python train.py --n_layer=8 --d_model=320 --n_head=5 --n_kv_head=1 --head_dim=64 --d_mlp=1280 --vocab_size=7363 --activation="gelu" --norm="layernorm" --norm_place="pre" --norm_eps=1e-05 --positions="rope" --rope_base=100000.0 --rope_fraction=1.0 --qk_norm=false --attn_scale=0.125 --bias="none" --tie_embeddings=false --parallel_block=true --init="trunc" --init_std_qkv=0.0298 --init_std_o=0.037 --init_std_up=0.0426 --init_std_down=0.0426 --optimizer="muon_variant" --lr=0.00741 --beta1=0.95 --weight_decay=0.0 --lr_head=0.00945 --grad_clip=0.5 --warmup_steps=200 --schedule="wsd" --decay_fraction=1.0 --decay_shape="linear" --final_lr_fraction=0.1 --batch_tokens=[65536, 131072, 196608] --seq_len=512 --doc_mask=true --train_tokens=755300000 --steps=5873 --dataset="wikipedia_en"
Each number is 500 + 25 x the weight over its row's rms, rounded and kept within 0 to 999. Layers, rows and columns count from 0. Numbers have three digits each. The size before them is the row's rms in percent of the matrix's.

# layer 5 MLP down (transposed), 1280x320, rms 0.0426, rows 164-207, columns 0-159
111:495474516538545484472505489465504542530475478477496564491459457511502452537509500499483500557536456512486498545535504507465499516500514482531490503529565470503502509446467500535505483538456472463509504539532481505481522488504511516482503487485487532470478455516491515498485508499494473501501489489508570507541554484461495530538517519512500446477515526525491492501509476486452486496521498482488461486487476469500512518502513477539446499476460546527491532521532528494539526465519504
108:474512509488519457449499488497515486506544551477498531570513485495507468452486505486479473471493511487470508467487501517490486524462499501550451504457489528511493454476485491535541494480540492497474491474518516505486539478478498442486470490528544473518519511502456498530472481494458479465520531504480541513532513547516507514553497489486544490517454561457497447488543513496504475500512494505495490502515506501527506515525495479486500530523469490509518446475510509511460490512488548
106:491536489487539536459509485495529542436478538519464505520486465458449503514457505504487491475491505495448486534490511514504502497517473519509485501513498510498498461461492516528518518536523463514540550499536473504514463447476497476571497529479464492519451487464507494465504494472495501487533477511516540484513465472505511507527505485490514501439477470480481451496498477481490497534453513465518456488502530512510491550523529465541483499448510521476493505527498502503466504508484512
095:476460484475520530469498514498495520474497464510485478480514528455489484541494509495541518464482507486496471535468463562547550503504495476518534478542480515518433470491509475492470517507508478534481485508530540521499533528470475500467495549464525511475473520525511506530497482519500501553518462490489491476529486499498511505516501498498543469503489543496462535495466531488539508541536503529521489495527503510484483496563453525536510518532492466519507483494538475476461515492507509
093:501499529502473485531462476487535527471448483493507515474509507508507523470489493497503491467522456512466479517439520516500489505482515500446491518507479528470525515502457485497517451500523472552497512481501516539522475519521516439514539439522512480503512486487495513502498487515499511502494495494505485472463506500519524475504501480546496548476477496484521489493483509467516520519462559557532529523536482521524510461498531467479524496478494520457491512489517482517453510502539518
103:464492501511487466513511532439515487481464496504525508489503522506543496477503553503456523510485530506517512497536486514481470477458496526494518466517528546525522495516469484482499462466529511472546483489512494480492438539508492486529497462515490504505497551505484477484502512514513489455486454476507472501491523466442460506491524521497480506502451519472545502491511541473499543501478528531514510536496529521459495496473573555472497529527506467458554487509516494459543491501493484
089:522477470495499460466505517507508505507522500493487505480546469505531516524491546532528501514495520497494490503464517494497471509521495479494508496510509542474515495505468502476501459482544563496494535501512449529465493510499483519514506551519522482497475564543481508486513505504506540544467511493504488534464454508508493492483531483542548507475433476490466490480511475484504500524472541505515517530478513514530506474462438498471467528478538497504509477516509552466555472523515503
089:523473465512516528543464498548520505546540491461502511543455509485466475563515472506554483489509475555530488524519460505510487496495501488511475518476506518496481514522485485522519508567454497525479518467481460488507500517509467481513489468478540504523464555486476483483491535481536526458501499523453535493468511495503491504474498541479505500528528492536495482489498464535547481473525506473499500519516507504493534480463511492539492493507516512483475442528504529526465475442518504
102:554477501532507516519498509521527501477451492545496484472502493488516566479484508488495527511542520473501469494501498520493516419514494489491495480499496519510526473491519493513494475509497462473533472488492491488493499486514525491518489481507499518499485509510510512506505478518541471546502515499479489497494514546524530506528488497531494473500516496470479569493521516444504551494436481515480524517497468525538493517507516523482451503491480482519503469499471505551434510502502468
088:478473499496522487516539476484533485509501534521501521466477521497487554493463432465474475511486480463535486466504473463505494517530506496469543474527481524537498485479526509520469492500503530533510459524523496485466476473465514478553504447498530525485528519492518518489434550528500477541482515513491513480504489534486482514509490496498489497502452470492479478484486471460499502476484507511489466455534498474543499521461530524527527513536443478495483471485477503525517495457528508
134:514518494504504524497487520498497481500536503516446537467487500442471505513560469506471447492526506486520499481538522535493527503548481542464502478510464483520495527490467542442563486514486509479487485513539530507501505447487488444501474505493505519510473523524525463471516459505476488494529515521532500491491502492494504480538505523506467446462505479501450498561506513506510532502501491486510547468493551528524489466509503473475469524477526472473505509529519558549480563494533533
104:470502500476452496461523485496466463506453497497454477500539492492526501480522514510439510486499536485502522537533530435513476483508517476446479474514507514503537540501469522486507491520484488479512518501491539511485501505545511486507511538472498513538505497468473499502521555491473463512516472520510457452514501457495461534453532520478464492475451465494484497522512495529537515502537492471490514521515519485545476509531519468480492507445443511479536521487480502477497539528509527
092:516502531485557504491475558525550541485468518545524488495513507471520488454510490487520493476471476466452484548495476446541519512506506493537510524482499472526528512471510480514493496510482533506544462425531492514464484495522516547511501530556537466500545479457491488495505458496499494551483498509491491527441520490484502476463533447489483532509471480517497518480443474503521529474517512518466500507486508526533488527529508520492513505460532506512458508495497503465533501530527520
110:512497513530514487492515488485508475531490549520489487498465462472472467474483492536468548524497454516504512488481514476478523451544510520524443492508505507502481534486484554454497510491507468494486438526475476508496468524521498497497490514514488490472477543449466510476515492543479521476481446475485522501526557492507483534486487507493494529492455487420519527494521468503518497518489475461485518505508503493502531509581498498476501510498518552492504489448526528511544540493474513
104:545506490507515471460527513535462514491504503529560540436484521480504549494501511521455511487511484514504494504531489508508456517503527503467555499483513550490482501518492489521550523503492545517519503518501473524482511581476512525518444489498531469504503496463496497461494468464512496514542530499511527503539500476588476507475465511515499517495504508516464501522493530484480498525491489493503502504541524532516515484507505481514491497522461513506459489500484481479457496503469494
104:505477494479477447489495517475517493513439467500468473535523489487516499531474509523472528544503442523507499498528490516541474513526482491485519525506543506549524494519512462484498492504517530511528468466492517518557492501490561503484477476520528474503518532534510543526509487530513488496500465521504474486513507533472481508476483526487523497527545453514499519522508509497510504480506478506525510497552488535510448485489487466501508471502499442446474529531502490538512506516492546
104:476523513537468476485519511490518527520492481519526500496491471482511471529550507469505520536476447499498527515492498486490482465470497517498488492501518468498466475495520565529541497534505464512498512524477476481519501479499514495483537511495544498505489471517500466532523470518477507510521545568498566511530507511489465504488468484528561447514481473482516473488543488514486527504473510520515531523480502500481499484516491523466480506497509496467492508501500485531409500530521487
093:525521490487484460489517532488509469484455483481514501517484523500521478492499497489489507519505461554495475503501493512515463481456529540486501472522492492530480459495506429506506517445501555443491527503474497481505497467468481467543510479490474518490513545486539501485462472527481503559483506518559551558483496509485508490480486475495536519487486495552476470479485473507508488481545483540509541495491490527507471502477482512476511465473455477489502502505520539512514511472512465
106:508498482476503465482511538437483471493513538493526500458532531482503494472507534529517489533565492463490522517470525509477490498499540486507504488511504469525484485503497502487486485525515537475468456550505499529501435477443478488502468489492510509523494513482530537483493549574514504529490523476484483528481497532453521502550486468525523470506486530445482512528492457491550510497450460512493503509459503495537486529484543505517575503492475536480475462530511497539423507510494459
094:460527513453486491497506498533540483533466504533528509465501523471486513492514515486513522506476488489523550478474491497480532543528490485473501503528469511451491477473474462496492520504533495533511515515488484499535530488479521507494476480545525491498548475507508506519511541480511495494517505499460508497509516533526494495554532512436498490470520519452470501514536523534504543491525516505463474487533440473498509486476540456550503477542505473521509503515541514491514478501495534
082:484518544477504507526526533505506477476495499453508533468472487486490536465537482502510552515467475429468543544509500487543544524506485509518518531475516494495535485463502511527469464495437531485536493468546489488447514465507485484508513493519480494495504472481496442486504507501491511450486505518537492505511512484468512491508511464515529514495510499499486490543505466515503472504518482485493499482495494538528501486483460526534493491490520453482514490531516545499517497496481501
095:472505545521547500491518496462521532560537503556493489520493474486511509509546498494504528489501483455552475485519533476510487501472466486508504460527496510493470495533496513522494509505504495506480500541489506551530532495497548503479471506506484498491524490521506533475498509506524531501524511521504501485475502500479490501526510484528531491531488471492545446481505501512453473523477507472455485469498453501431511508473517487446572514512523491511491481481481501517464528478482509
097:518451528520501508499478497473508500465489494516551529482490485483469488474493505508523509507520500478506478465488509484452481494499488491503469532544471516517527504542502479527476541492548508529482511515476519484462535420522512459471490523489503497492569554517465468508545447479542513506513511494534513508520508486513510474507498509509477479500485446494509505534538509542517488490503512524489540483513465542520502482461505517518498519473446446511491478472520505505500470471491515
100:522455445531509455435504490498488541526453480538522534502514581472474484496498495461472462441492498528527522498501490490514481549515488533466518484518495512511475537488493476531514509515508522510553512502534482508496480509537490504491507459478476545522511514435488507497490494504465508480497492467536495504505492507519496507515537512541490476503468450506526490514496484467521477516472533468482500484503471491503497495493522520497490488505499543439525500519533543485468456507480492
092:521514452476470524488548502544508481515521459490497524513539467497474522513524489490499486507486520527498472514464477461470512497527474465489467552495519424514499487540525518577499504496506452491488492490498518481515478453516536511528514545463478493478530500450496493520544538466501521475501512505542534523489488493506502505524496512473482497494541543523484504452479510544539467462527546507468517508535498536482517490486466472498482518503480510500468482504498534498540485481504487
093:526517504418511514541503524498497452490496492562550541449495497462488513457481475517469500488489472530478517492526514503498510522513486484514495510503523523471495530493506492472536539462503513473470517514508511520532493480524451492486505473504477492485482449508466476489526487487457499553531505491519493525476526513502500561552530476512519513473521486519527508509515554475517522524518503511502497512463499516505514479496500467506516467478538510477541480516475496499444502499496506
095:535489511488558515498529518516458494509538513509495494488514521505479496522474515462538560497499498493541536482523530454509481489498500502449544483530491514514502498494510503541462510493547530480477465494517500473480513513560522512539520511482488481541513555513454472505493477485524541533505466507500485512523507500471522499555480475544474463509497454463499493515504493478512476468549519575469507467529515496522503500505547503472515461481492506502495529558469491534453494527478488
103:533464507416529460541523464498523478530488556499497532513492528510464511482512518544527493487484516467493496533505532445543526545508510528524479513502508466509461518518487539518514510518480515518516487490533470506485467460535467524490500508480503528519498445528508496490495472457478499523487447538490479470523470448518457442499480470506505533528491506471416488492464524467483504463448491492503505504486534514505507524485506477496522488471511525493513495551538479453524482468480495
102:482444489513554506562489479513511525477553480534461486535519476484525499471492486493478556514474478507490507501476529490449510463511502539505499454475539515481560480482478510489509463480505447519486507548486498496516537474449485485546477520493500488477487553497511500484525497509489501541483489500507452496483474510479482547523460475488516470494517502479494527494499531475530512519458500486509527534515483519535519476508500519480489487500495541520526511505518493525459453499487541
090:461510501512517521542489490520456515501528517490492492507514460497474500521480515530535524552507519474535483503524483537446515466488504507532491487484503449461503480479487486496525572471541534459521516533470485434483509462468455498490542524502500469487521491480450498529480498517470498473514517509502477498505505493493512531524474490505495516498516503450538484496458531497499480472528511496458519477501502485474512496498468481510439515512513514476464493532468506491538504502498449
110:499476497518540475513524476483522529467488473528448516487503492498481522488527439475485522488479509448494521457487489507469511444480478484517453492514485474473494486488501528529506496505529528475535541552495504509454500474490505494526511535542485525490504497461501505527479522521502459472512535479522474516484508498501495564527495481557522516485507556462469494479489493514522539513501488502472490519526494502507515468463474462529532502535465484505514479538534463484477538518510459
088:475493516503525471505526518513491504512482504517495499500509461522476473532524439484489504495469507508495473503518499493488484523528470547507489464512512523530531436487535482467489475486524511464484505543496464507511486530526489531479433514502546525463512492564485538511505443504503448492454479508487564521496489501491488481524480505509503465488520512503519489523481506532505518489448534488514550512536547481468544523511497499530476496540497498528538472485482540500534513502509499
099:539488487549470470481450495482519532507437481526507494481526500472498487483471519496485517461462495498512488497467484509542492474493515499474510539513528491500521522500504524441498420481492505475495527532532548477489464465523542480534505534496465537509494522468507515501509499515496526508489512564502494501494524496543513480509498498500486505476528525475497512469527521469501492498455525507500522518499485466521504495533478507468514493531491478495523487453471539455494536490501495
086:473490457560507530472477474578553520471481518499503505505505472516480510493461503478520524518518497500520499515498498479503508494536483471527494498515511457521485517511513443511473503498493557506472472472454519562470523483492469516519501510495521501498506473516487515505493486511516488453471477491503511560474471513504484487513525482457474506481468494473493531490497485508496489509514552521493517511510531464473536498439530538503458494500525440524487502501484489569576498511482527
132:492516479499483438560466519469514518500498498509523532533462533482513503519489484462509513484473548498516468470466472513468471509488526500518486492557517481511493500519476552484506515514502524520483473480495513493458458490454530514499516512477457486573520492507485491500470493557531543531536499499535476466496513452500502508541481525507521489551449521535444491532512500479494510483517468476512490489499500540491496535499487516541488558494493500541510509500493506477546535461457511
104:511519489495500483518479488503493529501500534469491485504578507470485516514514497532471528518479498503550480482499468514523498491506521517512506502501554469474512537487524534518539479506491490478531465503456460494508515496495500422499513504487466518515481502466504510496467479522499505482502505522473484473452535468515511507517439525465508525486477511469482499504499515505561485451534519494512500517502462490521484475534525496431482520476493480492533491551481510495585482457497539
102:500476499448509523495529495466516470459491557457519550523485526515514497498526524513519483467474509484482481468511496510539468501482461506478482490525506471503468473511516493460503511493541537514441510525487499478553475551491474459508550479506507473492504525519484514469468518524514500488470545473473520489500498502481514482507476497476509480514567539497501532520506502511508497483488478505496513467484501495473519491515527529485479503526483479478525502489533515485446534521506468
102:508496559515485470463523477450518488543476486485468505466553493509534517496493450485515550501527478502495536557518471515500490504477480493448511511518508488478511528481505499512506505511448473472491477513458478519479481598493464491576520520518497485493486490524487528509536510493532476528502507505532484487555517521545499475514494493462500510505499504514463544493475488497515480502466498493485532529506494479513498530484494506481494526524476516475500538499464522511464543490478521
096:511487501487484511501480472507504460493497473564509523471483496511467487459538491497482495510532514468540497531473499504512546458520523526516486522498461500475498526506459518487478479476466428478483500502491515462525491495491521498509491531533502502505488474468532463491553509490491501523496505504478503506502519497521521507502489521460566480503534509557494530541515480509478506523481434475492468494514521510473496476532463573527510523486476499522544532492515486470413549477534520
117:547500517557518476483498520494500524539481489529505498540466460480490460492554519473554496489517454499537454512543504518504478462505492525505510467500472504476497499517471533525494503504493518490529508505480487517481482548527509532497480495501500532521485511548525503466473468499500503515495517473516485507526481471479521500516511480573527500510488523502492461499534485495476514540496453492501517519514497495508461476464510486510526472524530480457513500486492511504355458489528526
090:463451485522519515511499490517505496526480495510505539484469545479501503506499532461480459470512452471537523489539470441482517483506498514472508453558515514532489507500467460474476511479561560490523488495497547484484495455492489485536528504551514483467479514463538534530510533497476508468500494488580488518501481515482533515532462453510493558467527507476523497525474473449482473475552507485511496497529517535479534487501506505506520460501518474540504502514470488483477499536519510
101:484468472519470481498446478471559494481528487554493533518484526512480548521489473512486514486490507494520530463483540514474484457517551471509493493456514484488529489532489520505521441516496493507455467481530510498468511487516486550500504525424523506491491570513514475521502475502502487508483485489510513501466535521484486476497537545474537467490509458559495513513498440454525519502503502494491548482470505512543511501531519520475492544476495474519500532497493532490408504508500497
101:488485486454522537526490480566471465538513516489475500481522468471481489498509501471508470504493506518519499489482502495538483499502474483509510547508460491504537543502489491494480489502480516492470535483487517535538474528499527503487461485516524522471523495493509505496504529500487503554507488521490494439476546519477493460479475541506499497530508489492540492539482510524565515501456514486530502469469499513512520525508524511494496510545487516490490482532524497502468510519520488
098:502529449480498515496485485510484505498557548450496491510519542515488506497470482491523484487463497450520504521498483549514499523523485456453496508565532535496514522510508521485490473527564528519492458496487528481492492500495465455492455480470540518489500523499521539518519514548495458467470435504504462477473524543523503518496488509458520473515518496489498512489458514512464490510480490476457456508474487538507489499520511507508488510550500468522504537518489528477512483540526457
# layer 5 MLP up, 1280x320, rms 0.0426, rows 165-208, columns 0-159
101:508525459478494509467501466488490452498553519497522499503509507546445460479475465509496464494542528460536505545500488533486506508487508476488528492511535489510504480525509509507480499491488496506454470474477480463474497549517472490518469468490540482468499528511478489473502485469506467490499504503518540513476493513508497544473527467494519536463502527477513513515464462497497543475536532520542472522532527474468504532504527498517482523490458490487505485463506484442523530460482488
106:481518506487487527489517474525493505468478545470482498512522502491507474462516500510519516514508487487479511508444471508454572529519497484508507478462509499508479487515530483481581533505518538546469505558538509530522495491487493505483520519481538462535492517477503520488533484477480532506457449496488519511505502493492533476496453486517508470494502459489520479516483515460463509502500520494545436506521521515517510469529533511533470473493496476464510467517469478558486521501511535
103:513468482489490505508498514537492518496504466493484502547534510512512521487425509517495499477491473482529563500481536503489538496502473514519548495505488486450503508515520481484510515486551471521496495458519487550477506491449472518508491516498499502505493473479519496480474499517474513506459491523507535499516501462499460514549531477496484524521501512479520531494491529515489488562530541488513512449457487498468474515499557527513501543498543523529466503521521525524499499526476485
093:493517521513533517512539491541460546514492504492516497510498536477507500454477475521501546521491509491496500507510486486532534517551497535480485481501531498509496552523516521493526503538500484466498498498497478458517497510461524510513510480502547475512494495492457492502432500484498492567503524487479489503510499494489500518494485489438499502514492487500468498489473485467505475486490446525518509531489476522483488481500510544499467440494545483486554476520493509513517430501500519
106:505506488525522472480509488507509508520469501481504494507495506536478481461505540453541486528515442469512493498477554478502530509495515487488521498498510480502522503474522492502502481488495518497479496467563506505517522524488489525510539496499463517449484500502498521481416499483463482460527475495510440502496467536503541455497489480534527520541506497480531487495507524498510517536482469516538453483490540510500511503517508450477477497526517511495501549497490468489490484472507504
097:513523510509501510498495516520513496491480505503526486512507554488521520529498451531482503471520480461478454549513473474526515509475509542505499493489454491511514516514528474468488547505476479529498490547532504497518491473484497485555498480500500498475477475506501484546523490507495469475541479528498502487522484516536514516465538498476493514478528524480508533489495470508541502503555523455488493548530526504533499501483492486484533470459519540497441506528487483516542541488516489
091:486492555506530485468534504477499458485473525504499484500523478448462509514482519520535515507538477498493514538501521521487505486476514460533509489498482520474557529499467520488492501504536488476475462484537509503509546511527508564482492515530508474534482528497541506488504490484515511517513459450507513523486546526502503514478503486546499472536491495483523506516523583543480500546530479489484520539493476449518464485500509521537526525518511452535517521503532464496517544553485505
095:459492553493490526537518538466512486504526504491504533501510540529475532467472468450494487525510505479481510518481484511489458489531482536508572445488536506512518534512456511497533518510453516483492532491535504497489537545486493483478513565492510454497445503514479517478524520505545504488486495441466467514517523529484444478495466485511542534520556482469532543505479466470472459498482530495527509504506501484456511529511499469464511508520514494503490518491514495491524549526474513
091:481549472446548531475434505485491513483555508488501486538509481541506513477516499534494502520478494509501501508483501502584490459499515476536472524540499466494517526496535466499547481488459480500470485518492466516563508517497496520477530540527537483502511504480501473485512522525493499463495498492497513481512467478523526520482501508497557515481518509538492538461504521501510508485483475499523505514513545486432509507495479479509499498511523502501500528487537524468506458498524511
111:505513504477513501493491498491515533494543511514491504472503481480506527478536490512519489481496487477466524537531501532513518512496497516521495466519518510586519526499486502436512465482456523486497507479528474539521512517497508481517472463549534541462485462504528485473519545481494512516523564474513498536516508494468529503530480528471495496498509516477478526529487482468528541496526497489503479473540502517515534497553491467518460503465514480463537453486492539542491478485501508
097:457480530537473460506523513491516484497523510524484478472528472472493495513546515471474473498519487493532486465510526512514486466514465484519519485458468471452466537489468484521520482495521539465460531477505465534475558503492496558463495508511486517511477530540529486494467482513477477509496529481467492506477499447456528474485493538510442517491509490492516470494499501499469443510526487473479519502503518533550477534444440450492506486476509498461530500518460482495515465521510490
095:504467497513516522476501477529484511502497490516545487511514448524526501550470506541463521480492503481493488501496485536427556496484538552494466503525492510486487499490476510514524529500495465506490488504480488484499477516483506486475441493513546503517530468504506429547499510477519509469470476502482507505468479459483527525491480491513470534559553471516479496521516515543532497506500497517516495513513520529480489499507491465506477487547496521484534548434478498498480503539470453
109:491489491483518492516531483516482466533540511487480521482527487530481494510503505492520502490480452439484504511537489525536513510486519549469487499496458513522525521504455517505474488503475524540473542481522483519504527488547495504511492514501519546522518485504498545464521509493479530489443481484504521502480489487478537501536513508540505479514518487448505518503525480477496502494520496497500514493467451495471541504511473486535489479455502485490515516567497459470503500517467507
096:531544547497521482467526529523488491505461506410489501430512479513502550479477513480474495518506512519511501511507477519557483513517541542498506497497509489471478504486467501472531476480474531490504513584524508481511491535479538490498472489460531488502469507481502543467496477471454522505517470488533507472516501527525465494502530501521528467537506492516483484490505509478497501512527467461509529540472488536533514512477524443515470484499504499490506520480517497485494464479544512
104:500493467526493496535444491512476476499515486520477477493498483493500467527521477498509466536485477454506524503524523503484511504538484548531529545474511521538541513450465513489504519463503503474521553536476481473547477497454505508502500499504490491479499499484474491481476491493482455513492519538515469497529494532483490494503506475511489548511505472522486509461521491532520464493465516544544499513471509499488460529460515508464512530487522564475508486491523478488526510512470474
106:461462501466504498489473512521503542525488535506527449480540471475479470501540508538442538496503535513525458522453526531486520476497461476533484510453473495467499482477457527540496487516490456522515478526548513540506499529499522468506447495479496501525488528494508445465514535483505512514483507497555484502479544488492503455500540485522526515511470497472496542411492506442475529506479526537525522500444451477520475504473517537518484465508507463483508485479494492499495511551475491
096:487527513510500538498508496480498534493469549484498456521525483469490511504472523473478500464470478510532484443483509506463470517515505498506486489480514509515500516487500509493529485489514496509479561458474504569470499487518483497479525517467492481477479481526517508475485509504506506478488510522467496543466529488520525505472578488518507496546475520462495523510532511542485555490550484495486488517476493511516463476496511469498507453520501487521474506501523469515512522514472540
102:472512509474491474499488538460545484492483514478468510482521491519485477486514516482470519517525517469510452524517504488477520475508479517514460545478532505503460503522503515482468513445518519499488483516542540466479488512517484473492472531538534492505494494496494451510520474461505543499450490485471521519501530526508514537502470472493489512513512518476511497530506557544493503516532514510471497460510533573497513474491512484509474537525453552439508478501485502464491515525528485
098:514503504496518459498526542480457514549537497527533460488543473495502487515521468497506466528488478459538513500523457498494483493494545473516454492488502532492535506487482503492512506483464487519487492486470525492503469477471478537508501514489487515463484500492495496555493511502505506508495504546545509499500580449505442490494523522503479477480508505448495463508501502512561556511525521497521499497542493466510519512444502527508469534538527471532492521494552502478536498501496503
094:504542504507529503468487504510475502507515511552534502507535515581495513514487505531510536492489522519468475520472516518478511464501545522533491483544510471493519514456496492445493542475523518498489527505516520512518517512488482483495462489488490462506513481525506537489511512479537542493446457527456479509483496515491528542459524504491474536500532515494470479503495511520490481482509531484505526506464463514474509515483517529478506562505448502521539490500490509468494470503463511
096:517530481500516530490502542551540511473498508479488506512474472486494493468505496529515512528446498478506485523532473516523514476499459509484502501487524514505475521458533531510486510563452516513501484499492505532502488494478477511499503519468495499510513555518503524480540504526484520483454488474492518566512480515538509514505526499493512520504508503517566548506488482526537518525505498485498492508503476522528514465489537519505463479516490447478486481487511494486497481555522480
103:522512522507507528514499469449501507499497510494484486523545497518522447519466510499466553493527512470542505508497463497489544452486525498527515508537490468500476524500494500528496477511518533511537510549533483526517539466473505480509504527530500523505472464517474483489524513505506480480520507489490508468498516510483488515515510514517484561517510537514507515480510528502507496476507494520447523472500497512478495526477510458557495511488483514483522494519497497535495466476526520
097:500483517532547500520496492530501513519538505533516466470455482498487501493499538512499485483531521520530523508530456484571496513537489525475511538481495528480468543498509515489497522463459480461516536508488505460491531496440471475512478499550490527531486523497528505472479496500486480479466490509482530523480470484533535488543469506488494527504484463503485493515471485508500551486480489480498503526494507505535485502483487522542464479497517466503503502492473428500496478460539497
095:469515470521464512481498479456507473528511504495474485487476433516474521499479451519459534495503480524506519499540512513522488454482517468493521535529520540494513486489481533469518491514502493494529489450486483467533536512498493500515526498509525519527464477533509501519459503486507488520488473463504485482520458495531493493492456473528519513521515468494489536535531505515499498506450499496504533527518511567469482506493515554503468517516468464522485529492492490504450460521490545
101:545498527516486539495491535461463514480449506513477482541528507478476485513485490470471495506498485469510484471494524505493477484470512496496465523469462553487502468519496529536474448486514483494485489544500504487472490454480505525513495541509481501450534510549442512522460496502483509480508537522534472519482449482508515504496507483531487551530517497498495504491469458506475522518503508543488515556472527496513510470436504516517521491500491477536493441489543476548506501487534492
094:519486496441499443481465489482517489480519481446510499518483514481498504531552470496480484456479512506481442497513481554527526484475479520537478500483486485544480487506453479470506509515527485528467490567457526551521516457486465527499469524482479511503477458516484522497454512536503458495496520530511487463506503487534505515505473451521478513523488493500525535448511489546423507506508499482484488519499553490491528460462512468483528518476500487545506503470497484523532510550487511
109:520462528490462515478509510504551482519505535473557480494521505478487439506493489520465491448473524485498486479490524458515511509505507526510465531447540498486499470508498554501505526477508502460487511486478509504454516518485491472497529528465522496485508489502543528518481436446491544478471477535512475530527501501486511469507526495436459479463487492506451525484459484521497502481501467464429484500522485519508500484537452531524530472451504503537535481561508509506516490511495523
104:530523514490510522465480491523481463486484488531473465459508438509471529484520502519478537489559497502532523491488471505534463454466479502488496495503497513513513531486514500515493573486512565468485541543515508539524519508533522495510460531537509515484505528494522497540544484492462448450458523505489512482506525498485467454482499449521510534555491512498518511524524491508483508528524499515504478484493495516514526483523518506505462485441476538504478509476481484484537514501537541
098:483532499514499509508505488496462483472479499489489527527497514524472540501533474531524490512470503482497499512485492478516486535525519521469547506502484467494509448504530521518493473556513523511505545495548499547512476529481473470472468486541485497533498483507501510532436490521492479501498465507470517523479524486455490509519535539539467502549523511480501513491472509528510494484524490452479480540516488505508485479513525519532495525497534510521498508498510492489515476565513479
107:538516492552487507508506517510456521499519471479441456463477520491477474486502439514494504454537500514486499513469468517488524486457473484473494502520482526532523491528540520491528554515511510500465505508521466487499523516501496491495482476506526467493534518470447439528499516508487471482501537486513494508504548474532505505494513477534521495506480542452522555529512463502550501484489474508514480494533466514512488502508530523480489461477539442464468573505463491493490482498483497
096:505494489503489479506490491478495523521529522510492478524533517484534530515506529512547529493504482449528539459434553553482496503493483499500528512486484490500498543476513525519499494550527502471513515484522493472489492487539528527489537488453478475505492480531496516497479462478470535526462536490519531454529528512481488506510491497510508491463546469515532506504482501460515517449514520496541448514458519500483498542462495512502505504482498458483526451485515410448513501505521520
091:473471532478503459526479510481489464457492491503496517538534490479483491581525504501542472513490495475493471520539456523515470455498509486470506499500489503506508453493510568512491481489535523465548510507480509494510516523499551486436515465508466497466510487512507481494474498447542507499489533520522533496455473507511506514564533503487562460469519490515482509508481500495530511499528468489500477488521462457495507469539474500467569523517509496459485481526469500528532482521524518
096:531543520514514506488487475493453513525521489490497490517489493472528495530535486496498479494511516497540464501442489497509428527473455521486486529494452476463540513476505538486516501492471500510496556497530498496532489480528513528511485503479539479507524538497512495468526493471516491514478507506486495469521486490516476518486472506503483474509553505500513508472478499444509486553444516503531500495532513485497484486502483488532504421524482539470505532515479507460509472488507532
117:507478469481514541518489478507513539433528530495474476509538535486503507512499490478562504455470506477507486460533449517487487519504524508467524485511473454549480507532476542506515546500558489516522451484516491540491477469451513535492501482474463523539512513455512444519465519553504578510501497496518518520476489455511517492526494535487545506520525499500503473518477498531515521512529507529474514491437491474521519495473491533516506527510508496538490494509479477468519524498500526
093:487481512512476488445474501535483492501511492529464529511448522506500508480462508466519501458514464524490489530498498509475520526479475499479499495520458514477493477499441492489464506490474507533482514535509503505477510524516479545482468513509520508500496463508544486501525484512482527484497486495491509486553491537489476484467529499470484493524510466522494502471507501515480513531488488515515481504528542540495521521463496456531506480533497492513463489450529478479492516530507480
104:504474528517480487472527493495525496482500476449534465466464487516521480549466483485503493475486495481499507475527492506477510495543510484502489517471466489458469482438495528505516481547511504453504459474454478467493495554438511483513549503505503484534595535520498508506485517465477515479509471529501540501471467526501520483509467540466450450527520465491501505522505542489487522549512507488493453518470504519508460508514506528510473478502494462503544468520468496508481459463508523
094:538536448479501518537458492518461461522538536526494459521526502539437500549498524492516490484485505509517529478494494540506492507521491470494517498514478442527490525499514451464528510473493505494461460498548439534516501514499477492461531490495506470516498499512491530488472459531467490489497509488489485507445491512530478500511499477509488481548522486525489467521510514510480553551485540505493479543548468485517500511494494502511521532543514539552478513495535473473538516530509470
099:503500473525487491483458476529481473513511549503452503497509530514517513497480512525521457536523526520452512503486497492505481512512487458530516468514465466488493499509504478541521500513482495476488523525485503528551487463533491472527520497473475539472537500492520519475490546474492481519471506489529500497487554476493497519531561523533498481536510466472529502485493508522489499486478522531447475536437506487500496521537476507543479504537493522506481503528545525485502508514548487
110:507469498533488501510470512519524502533541509454521485504535503493486537447537465485507520526524476511543492507523526547499522470520544493490475461523538498480465517481533519528521552511525543470459555506475489503503508509486500488510472477502503509482487494512505500515514497520552453469449516500500459524518510534529494505495487498519513487511505454483513458452465472505521507501483481475493521530508519542440524515501471520498476468538497479485491502533484498493505532521527462
095:500500535551484497509513492496481530498509519497539487531501503496517520512503500519501525512462479497475525540453488492531461510521537522512512513487488456488490503470518528493491487564547500531522504505444473496500487501515511492494526532576483477493502499487507475528531497466513508469489566516438528467514563488519520500451528476496502540507511510489467480475529528491489546498523473503502504460454507493451463500513510444507502490539504475514484510539495515454494500513531517
089:500533522492467510478506464522469485506500470483485516487485493519476520483450489517486486503474462533465505503512452538475487461455530461485540511471532489538499503497520512537542485548467529485513526528488511535520466485528516503490475536507511520482481489500482510463510492498496511501499492482488510512522507549524542496500499467535494577507516494516529549503451484499518491504497501484442490555485520507430474538559496505529481482519479498494504516474529495528532486568506506
101:532547437490505481508517488501541500490495506478484484480526490487498497517457464563497493493521481478510457535521518508523445487530517505507517531523534552523497493487471507543458517480500517491469535492504477505502539505524485498494478494487506515511516488436544522461507518510517511495517461502455488525489514517495522490529489496489476529493495534517486490513490522489532464461547523497517530551469483516501511500541539500538493515502492523458496485518493498515477518491485512
099:496518497520476497464478467523513492503546536513485483474451523477508513518533524494463510486533512496481501510501479516439492498531474528459504462468509525474540480477466478554504498477521534465468491453522501490504493540522466504514490478475494517500507525511510463493508496531493481507525524501496554505530474475494509493532510494523534471525497493496498563463505471533539509495545510508511434506484491520499498535450474500493509501454530508469484478544478503502510486517492486
108:531489497517504541476550493522494469514473508516499539511486512526481526456524477497431510513476467450487521533508484477542477502474475478523515464508537480534528542494498498512509484511495528499524519483538446463520527521504458516480500527528478485513495477505461482495521506501504481491478481516500451513514460513455524487511543521496521540510515478517495475460481514485489491492528466494515522492500545511504524528477478498488462502523497492509567497464490441448556524526489542